From a checkpoint of a small transformer trained on Wikipedia.
Size: 15 layers, width 384, 6 heads of 64, MLP 1536 tanh GELU, vocabulary 6759, 29.6M parameters.
Architecture: learned positions, tied embeddings.
Training: a variant of SOAP for these matrices, 453M tokens.
Each number is 128 + 32 x the weight over its row's rms, rounded and kept within 0 to 255. Layers, rows and columns count from 0. Numbers have three digits each. The size before them is the row's rms in percent of the matrix's.

# up: layer 9 MLP up, 1536x384, rms 0.127, rows 995-1123, columns 288-335
# down: layer 9 MLP down (transposed), 1536x384, rms 0.126, rows 995-1122, columns 288-335
up995 106:162111086103090104114082138138142148082108100138114111118113139106132107198130063131074106111120137126110099108188106084135166133103124104120104
down995 109:170138142131117098137108128154100140087116087105148146129093113211122094183128139119145106154167135167160080093135159106114185170124116139172108
up996 101:117150204160114127119115140140148083102102157174104128133091127165124194158128098083125159127106184092142117047115160134114166102048064122194168
down996 100:074161102123162145140167131090100098135115118181089117106150120042124071128100143113099168130147148098130154147156182073122059141195175060105148
up997 102:139105062140131117123111121137076167146175113169122144157149126122155055163100161130163048122174082151116110150175085116135109185116136121117120
down997 093:144135142115138175090153099165144146135157054069109169167104090134106162164132093140144172185139129181173100086145121157102145158104095145118138
up998 096:114125138148153155140158107136072180060111217151121101202187164144150110149197134139125079070095061134185181158157160091112128093125119134115141
down998 098:134147138120142150115121121104110153079119160148165112179143145188142178113106183142168096145154109142060156114101153202131054127140145119140072
up999 091:117068164152111166175100083094125148110153119159081117106104213135105142138119128103082107086116146161161100124169113104137202124059142085090121
down999 093:158098126056092116198137129166164133145139175156135148137101153147159115101214115087152134172148153158119108141105128148082119071160122150089110
up1000 098:137154049113162132184152095165133092150128141017184110142121101129115121116139097167123154069130142141154203136152085126189107088112076082144110
down1000 115:137118099093148124165132092170144123143169115123173138142087129255123149157133130121118195105095127116075121134139106181117121126146138178149192
up1001 098:180160139120096143145148187072070165085173142117116143125116042147178101142125115083112086127122135142186138149153148185118130149141130099142125
down1001 101:080084061134096162109118127133114183078139145128186166152189162140076162111168116115155137130156115112080183129139119121111124110134079076126193
up1002 099:132118175142134082146124130158111141125077153193122112100152151120124128160170101122132148137104180077182173143107149186076113135115075142135141
down1002 103:184102094199097130121102074143131183164140153141135175161132147116109135126118160116127087088081056145143132133151118161150100082088103144183159
up1003 098:166123157109135141106098068114083166112151129144164128084057087122171116168180103118080159135144126133112141186122115096098136172138083106100101
down1003 096:123104162130140111137148168089137088173152131115172144117113089255160118124125114044172142149145155094081095153162157170142125079111088107139199
up1004 100:135114153076099133121092137164127119140173101156149115087150164098117111166139118085168147083091116097127147172091160101143100173092083108132121
down1004 089:108081153151127173170063132088111154079119135120067167025109147235105100102111022059078111104142122146152186121104109110135170098127073100128130
up1005 097:125100136128099104157169125177058152164169091110177108054166164151141146158158063144123105206119094181113164150189105149108074145123063135146125
down1005 094:120136138106093115131197122099085179169092140144106013133148156094081165137148142171096156149152142169186157110155135068143126122156116077117166
up1006 087:134146153171132121116136144166130148128152126101158144130128129112130091098131063147130145164079064065128120113111157117129114064159110121075063
down1006 094:109110075051080147105170109139146155106172133169171139222093065047131147151167173098124091174117083192139116118090108142134096096180084153098116
up1007 107:139144125120130168115085078117052164155177084077192126160134117130101150150125077123088173186108084140136178092170151154114145105181147084153121
down1007 108:133147096137123119119178124145116141125149071166106245159170107156117080191130134122099082161173140139162138116162168157159121092065149164138075
up1008 100:160152133120141149149135173140119169111130053147120104094103141100113142184118116135146134126160163149136072148129170119188137096110123137111099
down1008 081:125084078127111113105143138155078134211085204171132147143135086158211101088084132122123120097145163131176106117091097110119123137132137152162148
up1009 108:134126136156153161082102071135091090142125098173141099122125118102121188095147117154148094147135121186059099125172124105155156146113100090151136
down1009 106:176072104121135122178167095131132149096130087156164170138176100172111136117096117210170099103150126112094126104097119100082099129061132116100164
up1010 098:160124178108126128112115060138095149124123174125157151123153092108195128184159128122169114119080140080118120128118145108112116130057103100138101
down1010 096:074144174065110127112156132108155116096086149142143108195132127141115132065141122101127094105052148150137133136125093083110077162142123127158097
up1011 091:215136115115152071145106152143137183125153150133161136105093168153144132123178102112103186105134155133139153151110136144141083141167167123105110
down1011 098:125134225135111115134164133170153134100136162114087078012133089000138174148166114137106137188137140158115093128119082129113123157191099135158074
up1012 101:139133118196110149116113145144124074093167166138184163079083154125122077119136144090155138130118130133084200120114093146159059152108131141132097
down1012 107:106139091187179103137165159120132163214173102172111162098097184132123160132109161143105210137162141120114122112114097102134113130139170114148188
up1013 092:171137083117130078105113151147164099143117147118124106161150155105195097145122172135100182129078119119110081092113152085104096117161145109128155
down1013 082:148130148132116116142071133171147155081131110087123128124103128255083090113102096133097092102179121098088183100160085115124106150148118125152111
up1014 102:095125105064125157147133159121141161168110156136191058084190160136134134173210116168119152169138092066122145123106184144092128081129159083132096
down1014 104:168066152133115122083097128102121132152143114108069144058093154211099138145190108074122158223114167094156122082114132099184171134163113194097095
up1015 093:176072103128139144155095097176143065115096161066107131201147095124134141165162126185127119142133129161175114114079146165160098108098133143155146
down1015 087:140141170124121112085110077149122176142141117133073131098072114213197092057111120093140105079151126059056119152125122147094111099130139161120060
up1016 101:169096144123167151113107145083140141146184104137115170114147106083102088169177141163141101098097154085165119168114122121065113080102099216149089
down1016 102:155136119146096206116072143144045141158191086088158125170132116131109111087125128117134127134118072159149088119093160119094099125074132119158093
up1017 089:090113093084144170111125110107191136100150154111160119191148146131108094141131086131202139139127075168133119167132125212157121156125131126123119
down1017 081:123070159199133139180128188103157150139124133140159169189146082160164112104132104133184139132093173056078116137153133196105158173169141136076189
up1018 120:144108073115183126122109107098079078097116147087119163099068072157101112176134130059134160144105077133112146175125100164118110182118182137089063
down1018 117:130088095116133093164091152095134068115096157138080089175125112136130186162105138089108147154129097132096151158135125131102164175103192124122111
up1019 102:134043144111127114128056145112182131130096085116160128111093122099084140147122089128075140146123152116105162175104098130173140155102132162080124
down1019 096:087098132112116111167178122103124116127152098111124145124129074183160082117175160130152086132097121118080118136128150146133155106150122167162095
up1020 103:096136092146164049134086157137088131083155122084118139115132125129126112148131144123138117142087181153131138066128128094110124137149150106167105
down1020 096:143132113053128125083118113154112091085119115122135155121085193207091133216086130144103101087114068154137120146129147100122137140077136075124058
up1021 099:138144140134101121137076098129074110104114094170090131116116153179103122115070148141114132162144115094181088154114144196110120125163097127133189
down1021 104:058130122153127108098191077112169119154097173118107125120143128167091060142111135171184129133081086122209110137185145086099155097158133123080117
up1022 104:140134164102088119124098141151123125113180142136096119133089122114111139148127103188128153104053135140160129118135099136157120122101106152138158
down1022 107:143111115141154165171180100173182151151168207185142096046113119204098120174165192122109103087098130119113155145124129138117168182104142164155115
up1023 105:127120085159142132191113138117124144130137077123105146109127212073171127046140153144125140192129132131082100166133126161104161027117151134135149
down1023 104:095168142134100174143152123129166118151137175119145105116140091167127127105112147082084130125169102124171095204116092152032166155141125101185075
up1024 109:170130080138165144161120115137176127172067107117135146103145195128085110091129099075132183116060089120158122078154082168120171080114142070123109
down1024 107:138128088100111156116054139128110122086084132142114113164113131203092150102111141169132133164126108072180127095178082075111119153106075082193150
up1025 100:145150117141143061088059096111122105092078153136095160136171092127123073104083123185120133133171124093127147134145162144141112096071161160169157
down1025 095:109089083130144086156098140145083150130127156122111140091078132132134132129170140190153156139084139142177109174136071144155166142122084139126067
up1026 088:118148104134146098112084072127112144191100106162140132108077110136073144089115125159062179098164119135144064139078106159149145076132084157123165
down1026 090:063098104148185162135235122094106073169132052161134098157168135130122113135146121158096089118141108099112149097158108069082140149019100088073114
up1027 099:183148124044091078145110115141106093143092042146073098121177103113064116125137125121076161098133137099116172134108094101127100162159168106136131
down1027 097:070118152067093117136136116109128167119145139111125109102144114210109120173171114187184149123129154181152120157134167124116123083179159115113107
up1028 101:146126130133157147167137067118155151119176169054127115117124147113084196140162089130149149138189160083146208216105112147130064120111176112090128
down1028 104:116120166138106140152122122194084110103109087101139180119094126189117139076136154150169128068081128093073130199145124124180148140115185189106140
up1029 101:174130084152132118118175091132088155091105139159135121121134156165136114134131141078097113138146088103088137177163136176153119102186165123091132
down1029 095:124189134096133183127152105159128149191107101052148138167148081077134109140142130135075176137170107131163058115155118099114155117187159180129174
up1030 111:163079157072116167138188178081163116157119127114103118087114174159119118110101089092134158071158145144079078126111122151087075146130082161126177
down1030 114:092155200150100163071176117091151207143154021181135167073086187193133098097096093105158126096179102080094124132172110150120093198120090155094125
up1031 102:158118161102195134114158173065101196123176101126117122108166097132171161128175094124128110123162197156150130123108100138139088163099108141187122
down1031 096:116164099100070121131165195128169104162108133147167181144171143102159097112151127086156111153079131104121123145116139132149174107131100147196126
up1032 093:161188102135138159184115153105100114155096188097078177120121140119096120087139131089111138117140108141133110125147172193124108169066105108145162
down1032 095:080155204088119135164110152106183112103101153110129097169095123166112126120121155156130145160161097134166110168208089093101081071142139145140104
up1033 100:124149111109181084084164116107095138082108149148089118134117166126124119090149116183058116178088119130138082181155191173099162180144118106138056
down1033 095:079106124125065053155101086163142128109101150119089202189183135094124191121092142148154167116159111084143153084095122175187146074149184170166110
up1034 106:098151162101130114134124175181131093086161121109106139134156096094166093166122145099169142089081164178172108102091174116137079082107182144164102
down1034 101:099093144110073126101118143162187107121119096118151164129166142183141126091124073205131137169138159150148104114156057055094125100091157076142063
up1035 097:106092138104176135129095119098092155160175107098174139116139113165130170114106128066188128142181193131094181109142165173165104133116137105174087
down1035 092:129151126151164140132235071112122163092125091144202130167124148116143145133146053088130103078163149183083074165090110133136124102154136140114123
up1036 105:138106135158172052152087109153144161137140150061135170116067183158123079119127056140110132191082122175102102154103110116135156088125168076090137
down1036 112:140146052140145119074169173120144099147161128131110133115097142159095100122087135153103111108147092130133100107083140133149127152189196132065080
up1037 109:122132148128105130141126111117158117179081122117131122138136119156153137135125136104096101101161139164164127122157124083203090146109124128105204
down1037 101:087163142129171099159135166136131159111154155126081092134075119230114156107110180130111107119133099155187093094139181159112117122128122138136110
up1038 102:138101151125110152153120056080090085143157117151130102099118153089151095174138113132114082141123102150161179105118145153198067126104063098167206
down1038 102:159141194112150170112147100150140110133074088158113176153109114162089134147099148195143123150176115106184117048159142090109150131090114168153138
up1039 101:130202204072152142118163085142136089145071110108160126133128148140073148083160186107096178147107145077115143107112122128101114163064080104099155
down1039 092:175162133128128158083102146163122146096182093052151193067155111120088141102125115122149121136167128124129111111122095136130114129127075150141107
up1040 097:117120135085102120083204106189136136102148119097134106141100104139186162143086094120127103071097137067136093139235126092134062080193127115114134
down1040 101:113172150127145119122160085110066086227178088120027089140083066076150073134155201101081053132130107146156090121104113106162153109149197127168139
up1041 108:110106107150096088102126168139051175119100108078155162140162187137157089142088041064146140078146177128121149163120166084102161057109125141146138
down1041 109:112151105181063149117106109085113149189135143076127128199051080156121053089159090122155113113193137109161135118112092113152166131142152104125158
up1042 101:116091166083100115095193183133166078082128142094147126106106147123129107152160166131042123157099152065107149139105173152176148107154125084080075
down1042 094:077121115088116132146149187086121168185114094189166165147107127178071166078113137133147179185112149136117100116061090039144158121172153162148082
up1043 107:131156067168103149126117123104111128175141153115124147087079162144180049110124176133136095080089140130165131173168035135182107157092139161158102
down1043 104:117087141100113031117150098137145064084060161186108121158129107116133158145125135095127095073129117170211159150134134161120092083126107106168118
up1044 093:082154055063097080061161095117091120141153141087162097099138152126121175094149121141080131113125105122108091142125090156142076116097190093097116
down1044 091:122081122114162091108219120081135106090136094119141206126168114128087119101151148144089165110127119138078116162121176103102171140113088119098124
up1045 111:125146082129128110030066102130142110142105115110186153071189129109121121115171085097118139156104120100109148159104154192129103114081169116068092
down1045 122:154165148091150148126145099129095197117180152107148145133139157103147099156152120074096110119153078127059106045151131131103148119101139156142116
up1046 104:139092098117069091112129095189074157125136133165092167102150137132121111166179120130097140131116123150112175073178135136136116145102084178150092
down1046 117:102108103104123053137133111174103164131164083169145161171120098099185151108167119154163118122145082160126137039159145102076128146123170072144182
up1047 100:081159150105092075170088158088134168154168134089150133060161131118136128130153083043102183103103067079123135109128104121170151176119109126127147
down1047 117:150186170163096117136177106096076127115130133134143162131109194160106097156116081134155107118112136130184141119137112153152132182156163161075091
up1048 094:117172093110096146148124107110092175137095135099041107072130135136159098122096135095110090070129095169170134140100150149144077140187107095159128
down1048 098:109143122116105144212156142156185091139116128170139134150137104157040113200097108143159112065109134121093123117202105144128138141137175111176121
up1049 100:102121073104112161128150121111129116101190087135149179154182126114159065128127147138094170129129160090042134143156118160123151155124092153141109
down1049 105:107099085176094150050131141107047111109131139143194157123101128110125081031094129116102054127118150086108102113105135135140133102054094118094185
up1050 108:111155110117128058165096101114116120106094145082142147130063098133148125135118133144165150060117128144109124154156112146138070125121142109132074
down1050 111:170204166108093088108125142112170102113110094134084063176189060107131069192111138140098111127162111139131121165146076102129163128124175116096073
up1051 104:109118129149173133124156159118149107134171119064128106096130157147209090085096111079170097103167121080136091051130154119089161103143130152125094
down1051 108:144124163128168108146114153139113191178080132104116085093063166174109141168156060118095072111165126094104126118107132107149133148136145169119187
up1052 078:094179139097179106121124088143155121142119148117147195127120137131135177103126124082125114057138176160087120136109100141119144128158093089132114
down1052 086:153113120161130105140139165130129114098148111173217179109082100051082114114153176150106106099174089081134164131097072111115134146125096191150113
up1053 103:126190156119211102139107161148097135092120147100113089105144063165117061136130140092102045118109158107138099152084111136129161135134132156113151
down1053 097:140141130133161146158065114113137113149062161103138140234132099091099159144110157161106219134115073154106182150140094129176136110124112129100158
up1054 111:121161110106173139196095131165137146089060084057135084127125085133098151101135094098115145097146070127102137114147125143174062086112202173130172
down1054 118:115083087123150086082145186151114069077126119092148156104118096180247187141103107084122158090151114151128125078128146148089132116103163146191146
up1055 095:120088174131174116111185135174123152081126074130167081099136155176074190101167144176125120105144157124088123161075155174111097065137120118148140
down1055 098:124102121125097122153142091128137158210097102116107144140177153133167068079098157132092087160141089164126097125152105077109107135154136145116115
up1056 097:113139083112148209151136115150162115114153091111122136154154164083152087127103133133164112059121110098106160163114109096167147071148143111188168
down1056 094:086122098211121181121160123102139159196129128121048165123147146128074135166186158140121160148054139066085102164150117096114183112068125132128114
up1057 106:100115139137119111063152118115072150138142073130089167159115152171189147094129096117105134147108181094110170126209145127132180121181101168116156
down1057 108:109131112150120161103121094103147147115132148184141091116101080145136164113101132185096167143111116130183132111133143138124062191114156136185115
up1058 099:075187121079181136137112122170182162102130119156123086134156110157106111126093128179058093107129156074116113102112080145156117095107097070185149
down1058 087:097141185170172120131153129082162125152135116088169137075125134170132169126094116099107117145146129096145143144056157124129137107096169116084137
up1059 098:114134132121134098106079136131158111160138128104142116181129121107096154137142106157084164084102112076117112126083087112162064145063133097164123
down1059 108:083174161059077133167141092109165142100119085127127113121168139220131104138143141152120142143127128149090159177141103121044092144097138141144142
up1060 096:112131176153091162121104100147128206107138127047111136114140137100123110098104137138124141134122075045105135135142094133142120108159152102133113
down1060 099:119130160175123086107186157096124162154134122121146139050148099162063161140087128095085055116107202117131121114173111131158119157105155141179121
up1061 105:077136165162100163125124183163141112155147143132074120112153073076086120062144069174083092149106107112165162119160107144129157099139084098056123
down1061 104:143132106158149163079117081071162112099187149112125118165108123102135069116134141107152095161117130162104077083168098170185074106139137124138107
up1062 101:124097134092155107082066112152154094128152129108175090121174185111112153150123090132179136140184139190094114181199144154122135119167134172138134
down1062 093:096107203147116117082144130088148198177111146152178181134163092187114150150112097155084145110109146084114097086178157098095122129095144090114109
up1063 093:114145159116152076147115085130054112173142122162222104130127150049159144132142133076129131165114184134131118067110145165130127121111140164138106
down1063 090:124073078114172147098182113145103119096108123078193102151109164120145158144179106163128142093203121125115163181047148136141130109074149132148138
up1064 108:132201152161137161151115110164107115129104136187201071159108081144147144158082083150113111132145149152123159095091116166104105175141169079084172
down1064 112:146176115106113132115058152136116145119101083127142056131161111159144164106066150120127157151182075110074142150165137124141127149111115112131130
up1065 082:098093127084172177107158115130167071082136162089102113138132131145060080104142110111104133149145103096131138131166166085186115063114113067101097
down1065 083:152122135096081095129248143113108132204097094160168115103119189204148091171114094144106075135106117156116105109108143164135110125149097140115143
up1066 105:124111086112096128169120083145122157133127170116168118107125183159070100106134056102118080067110099067167085104123110119139125058180092135128184
down1066 102:174122164105101175043091190101135159173136111157139043074110139012115114155094089131084166120186092141116128104182177090131111103170136127101112
up1067 102:207162127129132156133101103078097118182161092109131121081113167112169116193126125087131104145085118122174148111142164127148137026106084077111075
down1067 109:135163095096130143086160175108102095095125082114135198146062118217102168132110137110088132199134124119134128118134140152103127119150167133108079
up1068 109:084120120148149124107059129134189113112162092072143087122116184140139092128146131114103116123106134137117129132149102169188108144131117121137139
down1068 114:097164086165098153136179084104101112105096059154110179116084090147097143145177102122114134140141101156090132137082155154129136108145151063115100
up1069 093:070131136108153179141119138091126145082106109060130055145128105137148089187214128141107127122138139120128143124172141124141156082139160105120128
down1069 092:170126136087181120169108156144102138154123113094125161204117150214154079137109099146103026084086088151147130034052064160135075103210102152105100
up1070 096:119094123055092165071129120182098199143133098089152162107203130120128146128101180097128173110106106145105139138109089147189135126102120076093134
down1070 108:111143110107163125167159146137144146183150115149172085189161164112166198181117124160121102151141190151132128124126117115128180102134144155099125
up1071 098:111143118064113097106145132110081063097124055114136127155106113097126159141161124108062116120091127101098159122142145178204100099165153083150136
down1071 101:145112138133095154126181137125116123158147093144100118094131098080120120159211139161110158066145098190198138154124170162155191137109108069173094
up1072 095:100154159119147169136158170201115139123159124118116153114137145158156144110098103131111144093073132146121143103089120097150095144076112135152113
down1072 101:085171123167142146109171157100135136119154111101162140130108097251099111130145093162134113099128108172122141099120126166158136125083177149122088
up1073 100:155105083154137089108098120156079167145100082157084057112090156097166150130145131110149154114129135138114116064069159106152092132136204123129201
down1073 102:066107103084143114142111128159081100136122146146170089165088166201040027158125142119149118077164178109064122155106098071119115118133121126123156
up1074 105:148118080173143101119074147128138118143124089113151112079179158143084110132145128134104112125116147108066094074149109123162124155173137165119145
down1074 108:086122088100100107137114101116111132180145089050159169035172098235131149109156118095111108122123142127120158083121200121114133164111203158166163
up1075 104:145143140161107194155151131121140116239099092152118100150170134143159164083160148107072065112136114120131141066086141158171062121173106102139215
down1075 109:140089091169121106136052161090097151136143144107188142123144187144098190150119166123172143156204159114085122064087107100160195144161150117089136
up1076 099:113096138141133157097069159109116122128119126158146164069073087090081156159168111084137153144135125141053129110126090166114150143106142116092132
down1076 097:143135178117116106139255197121140105117089105141141109145069131097149146143138182116122139140129086101154112128094128136137183083153098131158137
up1077 098:096130061120133109154134072129089151075134143082128172139134153131093125175120089121114172143114078183109158131145123080092129135151123104079151
down1077 100:168127166149140097092146052156116116134182148111162096081143144253151129142124087116150192106098089110107142112137121142128150163131177197127113
up1078 091:132173045162087144159084074125114112172125115080116107114157156144090144110118109105149171127098142128136124164064101150124104126103126109093148
down1078 092:118143091129117071106129105109140101160095128090138123126109108149127149109113135130132081118160148141210084134145136140138166062148151112132130
up1079 098:194180181122194140154156127094151187179151156173156089154151179137172098082114180103099144168129118094143144133174112113134090069111159113130137
down1079 092:146134144085186111075064116139126098092107090160126153103151080134134124112114166193082098140164102103162139093173091135163138057108111122097126
up1080 099:157163132112165130166154122119110155163164083089149157103170143132148178132179108156157138166095127108143146145201105111164121090121150130176098
down1080 100:145080165144109108111140118117064113146117140058131176077125070180187096165151129052145081084124068074126117163127153135153150177113101108123088
up1081 101:127116131158101102129133098116126151164126173187170102144142147109132150139087165106119146110062120061105108104186141100112081095130102054134131
down1081 098:147154139107076156176058194176148146112108117185101000214122135074044131061123178092019123131119071113114178121172132118103182150129136130077119
up1082 089:149116117115157146058108077151118148144143085123113145070133114151104174070079095152138102143165132143116085085127138118102121048142114132075130
down1082 086:110128125155112196174255107142095109129161102121145088109159124113122177125152152124098091159145176114152113144192065136082144182094090129124148
up1083 098:112161100076178092055116123073164159137146120101155158075076127134107113093117137088112102166129126062105104150055124137169107127132115100114110
down1083 097:130141113153186100160200149070126127136136136160072129181146089172085116129116117134131136102138171115134106159119112116133175106089091207109147
up1084 102:105116195185093123182106126144123112100077175098163101119123147050097122125093181088092116088152134140126121102073152113117125114141145092137080
down1084 104:166074143128095152144132142156093127173095105161129122115135112151084102110170168166151168113078120104081132177091094182105194187117084116133139
up1085 100:186053131120149120095168108127169117125178133141158152116138153084091110100102099052100149090123142135135178137154063155072161109133135133140098
down1085 103:127116102157064134149139156121104086151208175108165162102130112121120114113110133111146176153148182125164054188097161086140193109100147122151113
up1086 106:132113125148115176160117163169127092150140099089118137078141108127089095127085107098131174114081196148146101148138096156127074130130163078041149
down1086 113:079082126161099119133107132131076090189113056142127139052117131183095097170186179092115173051124133119121122155146177132088083139160133157096065
up1087 101:093061120166180101126150141107107120144153131110129160131161170128147089111124139178055089150133099163039128075122182104125194174134133074134169
down1087 098:113144083111125097145075106075122076186126146110126186147134122173107129186179148138131157127099122148147149156100131168128101097137117159174162
up1088 110:135173164079159125102136104115134176142152109158151140115113117140190129127126136105060122177091098153103073140122143088121174071123108162100169
down1088 114:129136134079114126090046118114164105118101188083139093191093086156113184130113170090057182098190082138150151136154106079123117114161171118162116
up1089 093:162134141120118098088168061145103169141134080128114124155105123176128134174089160130100157116155141076108115143139114142095078119117122148060131
down1089 088:076163109108169132129164140161117145181102149190119038126133099100161098126162089087171117138135124114141105146120183067105140147174140162171104
up1090 102:142080091086172113117165161132149161103203122121130141178115184135111080160050083121116118133136123107117116125151102058125171143170126122127185
down1090 101:109160147162115115115095130127131148119123091139129180089123104177153113088193155091104112161129156099092116123104139100127101105103043134122157
up1091 099:113137117139118083122066129153131134107140144070126161126139114103168132137112116186109158149124113157142174134173125126137138171179124100160128
down1091 104:127115156130140159119190114142106088107238128092130168133168093107133140158075112144159160103124060096088127137056219114159095164000127143127091
up1092 096:060061141135178069126126135154107170134150166139118154073090112141124109084136160109142138129118101116106138182135143107195112105074147073144146
down1092 095:114159116151074146204137098105101151193137119128082115187122138078108125103154143134154063141161120131134179086174122187092135145147072118077105
up1093 102:146060069127087153128112154156154099046179101123114135073141084124094087183130093156096083130126093056124123183166093122100096084146118107075115
down1093 087:066137121126116080080153132119123119160109125135110000060172091102111102154111110089162131194135179127135117147171128094062106060168160148111168
up1094 102:117170169097113130121143113142154149079081173125133111092078094143148149150117159112150139118097172201112144092102119092115130099147154118143095
down1094 100:138103152170116132156142070084123110104104170088116159114162058073053166127143143092155106196145150110155080072121102110117128126213136096129099
up1095 104:096105143139179084104127134145055103166162154085155213120148123134159140162155171087114183123121107138154078135096169142104128137108126102160148
down1095 112:073158149175074147111082156145078191130177120128116142182172180086096105168134086172120128149143133144147105124092122150083107148151129135098130
up1096 097:194101130121097087121090163133114150137161136165134141091118169122147102180102115123128156161112098135055156133176088189089105132088111135153154
down1096 088:129094154102141154111014134145146180155163066104146200119160185255102182109084100119122131114128187201137105152120080112135091120130125134132149
up1097 096:165146116172119093113090101143048159111198118126099144118147115145123099154155042093119149156110128147174138166149115098094117171139107141137167
down1097 110:148102152108144118103135135110133117119125124132120106083159085153120152206114103154111126139141112139164191153136133181149170125060119138136157
up1098 104:133144123188140151064103104139151202201150132129082138118138117164164131140137161162086145140135122127096182130134106148114088097146139099071073
down1098 114:118122125113126073152089123092115116158136164039138161135190169121117089125138107116149124085131134129071124143105132163133066094189112111134124
up1099 102:171179166135180109084128156085152084117130125115140123091121123121150128111127132137122113093166176055182148085107171156174106105150162112144180
down1099 102:052151086139071105169114096141105156135128092134137146127103163166161133124197118120139107098092167100102109132153064127081088070141142149110154
up1100 097:114113151129163086113191125187184091111161160086116164144092162158112127148124113083109149093094106095157128124099122133102146161169135150111127
down1100 082:116146150127135142089255120108151112101112143131151000078068092000172134174123106149095101156136146157134125157159109162160160142118145154099138
up1101 103:154128150133090120163116087116102087148096113149068139133123153084095134150143107125114137145095161165145158129150113168157089087096095104126149
down1101 092:126159140102120075141203119102129158112169129117130045102176137000118102133127123072133166071094113169127145152104146111150131117157176144142095
up1102 097:156096135130090195122099118120142200115149099030182158143115127126132141139115124152182177131134134094134178107135092126147107159123100156109198
down1102 096:070157164128134137172146162127143081142097134169160167150131126154103124088094104124152106145130160142138100133092065170040159095078026062176125
up1103 098:133135116132077112112182088132109100149146112100124114074118111171166191162130107113117102128097141113152171157160167165095119093185139139089161
down1103 106:093092129119098128089141084140115124093110070125081122158149140139134124108127144160122131139149081144129183113131164096115128153122099111140144
up1104 088:125167148127118121121118113166170195156164157153116095117122133172134130120110118183103126136114146077153129131116073126144092115137106096118130
down1104 085:125119094141140109095182137098177102135129094096118154177103111124080085145099142094133139121159164098124121157103184130141143109162093145097100
up1105 101:151104152158133100127109155140154150112151146085163147114118144105227094140131126128157101088189126161177160106209129108152160109100136137125162
down1105 102:088116129167068105127160077114151103146156135176094142109131154091114141154131116148170153148097136113099157133110114146117119136115101122132126
up1106 100:091159052152098127153132130137124097181075143097087125112146073147160147058126142110142116117140133131144123123141154091141150101095150195171093
down1106 105:077124088139153062112090130052216146143159078128122104147085123168134138074138163096114083134150161197108095084178088141164096136109128136090065
up1107 091:138138145138128196046095147127169143134082152173151176145112139123158106111117157091089126049129164108096160171139123151086143139115204194161154
down1107 089:066089073090123119139164160098146147140107087118134213113173092048135093141142132147121151139109167145095088099137104175174147103111082065155105
up1108 101:114162139108059123136074115144124060193148158152073133118123184123169120074111147099102158154104160128126068164119104163193133107120088129153135
down1108 102:119185123084156142122169099181200131111087127142156126141103062169096133137160177133106175134136117105126154051123136153115155115109092156104118
up1109 084:144110134098159144132132164177189103088108185151168102111149133164150074112120075120113127104130161046139168147154095121113095123153150155113111
down1109 078:111134151089103125114145186086057098154165082102121089099189111074117115127151121134155134122124165142103093110129100149065170174046094117123164
up1110 095:181190103124133166126153095115189160105139112107123166128120169139070095150132122175156144111032127125077141193095107176082154062145152137112124
down1110 088:124144151152102192130162129123133075140167137148162119142132136130081091156175141123174096116100107115140081129082125078101169115150150172114136
up1111 096:170159109087151132118080150130175137116167170161144121136063157094153099175152134082118126089137096097142137128109090120129099129128195082042142
down1111 101:120089152086218126131158145178132131126120128106143165142149114187087144096177087132152137182144158153102120088080149156146125122123162101154102
up1112 098:125100138130115123096185124118185119111170095075161121128157120164132137170187158112098117049143113128127147152103115098160150127159089115181131
down1112 103:184157187102153118101143100097074158095151083107084143134122111096127155186150175090131187137142089154151120069116136144123205175064156112174115
up1113 098:111131140104153127099092144107130102081109177102120105180124139115171149108138062153191176133096120081134160154088151115113136075085110131116173
down1113 089:162146108118109177092133143072165106113097129097086160140113084210159221114149125098128087137198120146185088150140126103132152130153144152175089
up1114 105:171083075103098153115133120134132162154139096150129126149109154148104100102169147163155162068131157102135052106086103147159089151124130179205159
down1114 105:127132118144122112162079063100103115086096141136098135109130118229148077097100124115137165083161142192135103159117166107175138229132142124087115
up1115 108:142110135149070136139128147151122176131118117187156148139085120104139120128113171151142136144116225173150126111096148162138089127159150108126169
down1115 110:146158138129133149136037134135138119155143170074127200155062167214167097162154174170108149141149143080139139148151110087135148113159090125136068
up1116 119:150098154096157117129166064198107048163153144120089146031074157016158131063130079130072120131117112175165126155121135117133076094125125082137128
down1116 091:179109140120129109106225105090095134122119147164066024044109110000148133128098106155131126122129072150119135144107121172161132087131124099091125
up1117 106:145079167109089138087147146139111134129128196138120125082156098110174147120172107078109076157113117103111119123170133093128138135068131093152103
down1117 098:115203183091076151099169155180163174138139097145099111163090168112150095151137112146147113150060085103168110095129100128135120108179038175129110
up1118 100:155128101115155100135059085132125141145168119123124148151169137157164093124150099122117113189112155154141117135116113127146100162168104162087097
down1118 098:134120106183167126200177122079105107101131082132130100084159138137133132137068113090103130123180183150181116112104159154114103165102128112129174
up1119 092:067123167148086074145126138145138116124215145152128140110131162147140093094134103138128125190162183134087137135146111095133147122126156135141132
down1119 093:153069154134135070147172137168119058118104163125167142152127103060098167113122125127185075139151116079107111160082115150162032139122099111176096
up1120 093:134105105068188111110115119178111089118073115161164131165166080167139173097147168120175142116114183165124110066133119066094075178067109129138086
down1120 096:131091153130102150145214139142152142159142172096119101159166108128143133103158123126186066130154085094135144132170082128090175163159114168086101
up1121 096:107152114131152088118143104101122126149170146107120163104154174121167090117148126144107148163123180177147065094174113167131142075067120105169111
down1121 094:113118095124128127153208140086186149111127113156146161123112154018073127176106150141148106171121088082189159114187133073150155116136137129136172
up1122 107:144144120157129149113166139129175109148120107158131108153105118126105123139151172132130134113132070116207191105147134125162121142133136082141122
down1122 106:113110083093101152110085148124117146116100128149096109157139174175068078133152148104091122108145103171144107159165138128128131100145101139129169
up1123 088:131108143117141137143092137115128131154141120163215136039078096187098110047219184141105114195080096139083120124100134116179100054140148120180131